config.toml
n_layer = 14
d_model = 96
n_head = 2
n_kv_head = 1
head_dim = 64
d_mlp = 256
vocab_size = 8192
activation = "swiglu"
norm = "rmsnorm"
norm_place = "pre"
norm_eps = 1e-05
positions = "rope"
rope_base = 10000.0
rope_fraction = 1.0
qk_norm = false
attn_scale = 0.125
bias = "none"
tie_embeddings = false
parallel_block = false
init = "uniform"
init_std_qkv = 0.0668
init_std_o = 0.0126
init_std_up = 0.0668
init_std_down = 0.0126
init_out_by_depth = true
optimizer = "cautious_adamw"
lr = 0.0021
beta1 = 0.9
beta2 = 0.95
weight_decay = 0.055
lr_head = 0.00744
grad_clip = 2.0
warmup_steps = 203
schedule = "wsd"
decay_fraction = 0.945
decay_shape = "pow"
final_lr_fraction = 0.0
batch_tokens = 16384
seq_len = 256
doc_mask = true
train_tokens = 156600000
steps = 9559
dataset = "wikipedia_en"
Each number is 500 + 50 x the weight over the matrix's rms, rounded and kept within 0 to 999. Layers, rows and columns count from 0. Numbers have three digits each.

# layer 3 MLP down (transposed), 256x96, rms 0.095, rows 201-223, columns 0-95
517500554527520468459567472577493434485503555516445632503375569546572424464486468495502528490460562533547489535412449524534387471573426513527538477485488469465466531575658435495544526524474446513514441635531496470545571528545575435395571450486571520504486508451538493459453536603447416489
493513565505520582541346530489504480436424656560571397597490524442508507599430530474517521481483586548552526378514471454478472572497471453476483504535487554440537553424368529494484477524425487567590473534525468488501534479418503482515532532493516475491583540533491502596528530523589395474
512522468527445551511487544405492448452493615520416575531489523641440436567575567509499504440478443508489453507485472502521417467482576425532611589488534520442550608491532455507515594537508544405530542507425530445534409517460522416554546507553438511477509421591494467556519487450476472577
517512526520597539519497536502504492539564495562522517450521503454510550440467508526436491442452553516422500458588510559502417502432414414551531463423460469494461473454343498472439494446399523420496477530508534529534522541502499442460477495455505613468538583477556492492523460433501493592
454424458459483544492441482429489508559553558549466415524472467406640539554441584529541566572512493529488439467451480511413528481482496516483473525562499480519505471390514522484479542530440525484472591507518502426507524458503498412564442422457543452497481573534551455557474532514487497404
467592547488550528457512607562501465538517553520540423512425473494483484508543519415460567452522489503481459528500388527532382481543442527472563402496540514482448519505624550433492336512463436515561444468416467506478504572429435534514452577535495562564442493478464414522506543489450519445
525499526489484452409509470498509558505388463451546515444457536471579516505516524504508394559528510553583485592449550553488498502504406541423496477546462454498573491534569416534555530414531505475510566504479547490452557540479480520453461476524543411522498527420519409466546516535502536601
622562508459413526444539432582454449480343627541490454496495476654457493505395503616440501557384484530461497464558472518482488569482439491578521475492498512511510578510604552425477558533506465495478445481436425585526529576506501429457455503540484482517455487461470505501515550450481502531
507498586515565480498573588496565502617417524432520615510506409479435537573535522472477478548370402453492511571545584501484507464536539456554507450606506469490485547558485462423456442463448409444499530453510534544529565547457495423551573473447475521568520493460510611373521474456430527472
586521502506474511472550512530568508503448592623524531489511549537493492474486534506397455461516503506466380555457463535512494372437518491492571530499555506522527476482744496449477488505462532456471419534572477508443514509526526563550438475616535479498507515504472414505470436545514415512
327444416542554499633525559395513473524563502573509575451416529473528495441554456428574497499467442484480515525512537483469525396485476467455629473431564510550419577478450503577505472473402496543539418514410473442514576546500499509584634588387527515481505508554513492456485483483427606519
524481514532463445484518533502413388443440518472429556527490522466529492559544480526542526548556564523518507382548446394489461444418512454425432483524497506478458573474354585459500543565508482547568576482481460533516443434582496454525489444455527420496471567498455485624408471513509589550
486569497491488516575538459488481530565467502489518565500483536455564501477461556529464428533446475455523521495461494512512515546475483499586506451490501527491389537556505552451478521502483533540501554532388560391458521521502406461465549533531536474495589462486536460488522517509544535393
513343482468503528553511506545511521492433505417472457540448518471593488485485514486498509467553530504496481529554481571483606519443411436576425440501508583554362534492492489549513505487487435449515478482563617459482513495572530492462498551459527489421476522532562505431447466520466506418
451564436452434461453518471486517487556457485515501503415526522461458453472585441521439545380559547559451585437568585493486557462448519509447512527439535602555453510474394469494418500520583497466446485482470527495566494502470503493433453501587413466494468512553475524518503511437513467518
435509463438437570437438467545504526437524523509522506498475395531484516444510536470468468512481431515497494474433525481487523519507456520473525454525496541456478485522392534523545502559520496411553488469429535431491534523527562486528387586599428512520539580536523449528454459511494392551
530617509470446592458447426495531437511395369509433533392537485453509503508573511558547420491453587439557466517414549542457515510583496540451477556478500503494503422578398401509474483571461497495396547522511524575435562465552462523498523540394474514613437469379425492509533466505529590491
549484541568423512476465534463521489498528463435526627435480567519531540564481542548507528514535489522446492572487518529586533524614430488558489553468474511495526546505574467578434488512473487660458474507541521404555503478592412539383445474493544489515539418526525535546479497475558475456
449612557454563504456429407532491471515477483456484507543480527470506441485432500477490534469539497541447528551512546557544520447594497424427509501448469492537549508519711481454458510525499461634413450478523556448442535526524454533482473516505441561499461512434553555507476466509521546551
485494475483492415403516522558541543493491530504456487606593444500636527467404472470517568434489516508579503423482480581466456477486553436551461465536487460448405530449548493404545473574447441455567532570568511474467454512534584469530527418535549459444506452507553560570449479509497496527
447602477541500548473500500546491472479410598540617508469401463412535564498546624585479502487426471581536546519502537511506538440463501554531566462459510547486452494541492483531478518429567434497517540520418549393518472528468578481438483548485530457490515466519576404499452522569463518489
423527473463426465459555504460465456522497457532522541476458510430427469520545578496415511539508555477409498499473528527502564543593424524403516509532501505468460558519419479507415486620494457481472449498560379526546564565435495533459511586457420559466361445498517449495372635548488548477
466520565511550495544494483513494527534552449435520491560466490368422406507539454476512464543489551405536516523476543503465502626476457500405573495526485555504504468396478504571509411481515440572490482507480489483527573438511434492448559495458504539511542425546508466441482498524511518531
# layer 3 MLP gate, 256x96, rms 0.113, rows 202-224, columns 0-95
550567474503560406479576463453460452454589380449436518341578419556471474384544505518585465561576490433525512526539542448529559468497583511556475481456479444487494458593502498541494517503509525508466533483544506502561483533507413544506492504485441486515436460527516522387480447545539580510
504473461490508529593475471525492526410453476422494516499505568463513436483545581521556485483551533591467430495509518485610508485460549418527539592534582446523477442612583490505581571511563390439560437551476558382446551549556478467504628526458493413539420522482461545471546448568516592493
501547487570508496483411494472482443620555520542465548522550507550481551482466515512468494540464543499415445466532487498501530466522515485586537483560506469505425544441563461493583534454364508482552526555502502467556469456450483610502579429466534432498469449442510493414498444449613497519
508445553503582444499538537466362556475447444494451540569435515508475424593479550405554562532535450465506485534474485488585477455504616492520539435458445542484405539501573541536497457448506437598478420514481478446467483540492503567451522473574491459441503462503517502529494565494514552488
484586624588547483408566586568528418477549572551546474530359486512483568481550539350416519422509547482447559500520419531560387511592454504511506481526512493511513528593481588567534307407538485598547534465452482478411566571445357552454443525621486573484496470501476351513535484486563484493
426494429464490515487416557548483508476475421469467532570526455539470582498506425451468487465434505578555428437467507527594494484531469436560458576496576520530556525547542461468537479449522440513611476497511483527490522512517502454418569487467501545629481511512539485536435474522471624537
518458414521564535490419468421588426504591421527492509434491500494609517495589456428515468462687563469515527500518489495472566531490480400489441584456455437503496450505431481573528537480482534506541581541481533430446480421595561491509516501556554515530511477525415457384561502570558523393
530474529502536503532510559508524542516461530487523501585512430543519529492519502562394561505493522415452535614398478501515530503516430501557464564545589457546490487494525516536495570478425503552521460491421534529525529496480382493537442572481571431574540509461397563363539523576592501418
546446556501508572584569490452530569469555378410503545387409472541580545512577460468559514467486441473546492508520567509465559538488568526509495516385566557515492431541570487581558509545476470464475489528506439419540397501434460574601540494584439483537447526466571533486564534512542502394
515449510537536471492444470498501535509490479431470651571414575510499526489420474489592625513473509578471442531453423593439494488533538466504536508508545519499415507443540389547571562468463417543551375535498561493566556489481501522471578515443540544585534412449474609358482488534502534500
499431454470524489443435520525530446377532458511508565559518478522524578560581479557509527558455546443461538443543459389468493562509596463472453485514479528508532568542464425553441538521414517581543509485537501550558511533541516518484531518456512511627463510546545505644509506547475555506
498478483551480463570515512400512498565443534500431473542453497567483516534486538556491490456466465553575530506489477508485485451523536417456518505515507532525399579583537534564480547554489518513530479511472501556513522470479443495581467532517480493574445460494496559560510560492435433508
602493530488522491526616540529517533496503488441508373492469486463530492500561517555456427492464445530516468540499579468499469459595456468479452508399407423493515515463487539501480548408464450546522555503471499511602539461508502473525448572453519504511531503495465430476487573405534493487
474468616567478500447511447506435459506506493584434454527588411503518527463501505506595540431477449517481443476445496414437559523508503563440497448571465570549524464523459565510528490505576453532519482482473495526509487460543486555472380497477505515499508517598502558442518482435541484548
587530490508526521477536430499492505516509512461450527544484507498520456481493522475538573543618489533494430488609542469478545590496503447549503483496484478557470473498444569568482504458519454466481504476457598464517487487535563480495481476513539428545540436486475469444480431524511491398
550637474467493527540472381598563436476460487481493514406405501653494503492510549431469523474491419437510484518510469466488506462535488515472503579531474537459475519611597459565498410537451437488513503567602489488416463568399384577533457395449466446556422522510422444403509501571487517371
513531447483540478476538493509444477470446556522507440570543403560445473496510459385546483448414477457530528399489429514375446450368554575441440523522513492586503415475512528445508546489510509440495493455518499546461482468478452495550481503437465584538444502468556448515482448537500466491
510429524604472488491525515402463527461500494479570520447414499483463496427465506482568561481512432541490372525541493566458609500463542480521422594542468599554409424497436492559557565508530453494538560549464460537497495536584610495533434483461487430616479498584484483434439549460514581567
585513365498466462491491537499458475459477538547507468478461550533473418504451524539534550516564457524440430513454558467416562602490510532509509479514427528494477485478500439526439561503437579518510508552436547464462508452552512495443480501462590478515538551500502527436481495573450467494
523493494493513482474510478519527528515462479510493505527555485550593440526584523456401529449490527535564523592473416562504491415527532477369541461611416568524447520548493464506514447476490518457448545498566458443461499478505504558526563459472556488551453509457505482412467574484417449584
527534525575566538434573519546566384497575535492510478498493602533437478490515504425459507476507478502541484489518504529519432523542527535469460515554387567447536444460538612574483453378496429527469521559605550542597552381511489466452574520563494470631538482493512431524501368567524384472
543466476492563543452507438521428515538514444469458496463494530487462452480517485431453563492512523433466393559528604508455564545395491498451487499480540503477481464467412600549498528495471421631481497561470496385598508514499574505492505534446579493510476477506491523444469584580572562453
523508397493484501433442470549481589637461556402405512499467361513457552529503473498518485454488579526591426506420472498454487449446455501610459587496403526519475491372412474523531523501475510546581467649510555387465536576506577505446487537495556392417457500396533539417457548486536468429
# layer 3 MLP up, 256x96, rms 0.107, rows 202-223, columns 0-95
501464478540521516506528463458543405399551490495473449370563465458471476476494536484591433574548511455535523448505583435531542618468588466485497520514440441426508423565424547542474533539496524478516594483538550538596516507475445512453528547416459462448436464592457553472541375574598410498
521482508487585560488552419484544446498414557398518441488385575538502563438465453525486521479539440465554488551573497545454477504529385484454376486482406556524561539457504607517528526496462519509494525556473450472508421520529537560542465560450413582504565574554416594563551517546500404432
482517417434581542536490527517515491578574493549493524482521575466492531540564558492504553520471517454436452506563474399581528438549563529517508392587520539516405439516492470572534446498364493530508605585444513522516495522520451583483543473493552459507473521475520501441459462475587499496
460385656570508455432550441564476522553492513537478516479470519489563519586537531486569523500519443409469537518445516531538430549543488484453549523494517590421457481512492505582507447454556483509518486507418530438481476422451531451524509543570429408499452422593541482527548583442547404449
559421332466489481540480440452484614556480370474478593473624458549501438537473450636470488547541437471485390500479561489445565492447544491463471502506512479534472549427512389468506614582473466420416469537584514490569443474607600474534515524405591432547563482504479569439489524514473528516
556487465519501464500530392447490535477381490483537569462480493407485499518541483536451481541458503535532507534441551582429489494512482540442564512524549515435532444557493467514487534514524468533502538568459503422491594543484481587513516493501504416503503572437478494486440475487498585470
543515596445362582502549410585513437405530532469445468530443478552459422438466599557519564480509557503389552479502508533484474586515456477472521389456532545559493486479493477508468537629481524602545505492463499486522493520434461437486563486444511451510547519564596468457454510524447451493
465436515454500518454534549482564503628440502450459594489550429566510519508555582515422427541500486449492513490524510533526469369474551613494447424461453404446499536497534433415583418480456453477596542522535548533415494525517571478513495432560467528506503547447491537511508525395459482468
511548525536489450489600511478531441426483556505511406524427548445528502470434454505349390505574495518469438512397499636518463554516419426508422537504496526572565533456417618453486496482450534445485537497457520493496503428564473535462497481489528537524537551530473411530548533548571488574
330548461576496556539564478450479474545573537543517503486480526498416495452532534626580540596470444519613508590548456414481479405454520573455577439494518591538529468585587488534477498466459568474436488535468390525514452582490468540542550527495487572524498524624516582508465522518440509500
511504487468500480496460537506587445515471525510457462457424436601463490469642524510446520414488574471554513501524410449472474517567548526579443502476580453420510496484505428490494491444525512569560544586436528529510518585547468502604578472507492501677416511468526485628508485542523539482
459472497484527521569557481453575460399451472490520493487486501489462516524406468529551523447502481544500481527556449525472535509539484486548489499503549437535578509515563450540506479485505466483459481503476483454412459469500532530464524465460446511597495528535477549448511483589409449474
575377546471464520469591455490534528388471458430443476518535461536488549562510557485529487575513427549536480501470491597444510524535473459524454467524488499487510555417507472380558536473526514520501418593526512453496425472555573510424442516434478539487506555540503462464451560487425457481
495475480475425476514480500610547465543461555531407507607516494505528559579496502595499507589448551490521550484474531552499441543505424481560482511521502428498529556462557451430463487500474454503567491439570555447434552572469441451488564491463485466512535548484476469448452467532490478427
571582525495565547508489483532513427536407449480528502509554567538530483555544557491549510423510474582547508556547556477504488509534490447484560478507498427472505575556500492526410595493497495547483471429481500575513502569548483456518540501519499438473487545478439553452538564520507573546
549448516404446487557465536465440543571433476470552471420629528485551491477478555518498378507449516429540446570455463611559445511507463497555435475402502382529470450501519495431586495540604469464498455498460578549560520503593485463519554471449503523532548534422512491543566547494424584546
554487476501476529551508431587446445523550534538464564453484543508495496447447590573490466585478411572569442517539565450545580600521509436514481449455409514428434515455375487511591433528474515563471573544533543499475484470490551474459524488497517445497555553471537497461547542483524395571
559530525459570490536554484550555446483529546553494548507517525483496443529500434481453400498544554434459595446499495412445431518529536519481499477466546424404547415497529499538419460542501566440459468391544512466458531450459427478462540439481459515352519502487569549512528514560491405460
486588454476497508528478483431450476547508459528527520369408570557490464474522478643520468467548509427455423567582515492428479526540555474551511467537518480581511438564527432581473479500512560505424517499487593495475540535488452453544491484470538502595445549563505493501536500491393555382
415503441514439534494523535555556476523542612567485453485437501526485471437445504584522479508491476545506485500602485544555500488505433438520534530513481552557522446547475457503421458406441539513523450513490555550505515547459463405446488506415452527644588462585423478486529496578425489425
495520514573616497534496533424516562568389448473558451513512523453511523438495506509475462514465497536486450537503604485549559554425594448506480504546510511443562533468499513403520494456470464601545505512459585433529440485571601492467535492405547420400598645481508558468544485495541543548
567553433512546402471532543535517538479526424513522501475504511493479472478492503484496508540484507476497535508457545433506532452473554573495427517460446463527636473496529445513454495501535535530496568496618460549661413482498488568488521469489443494500451552524576554538512567496521466494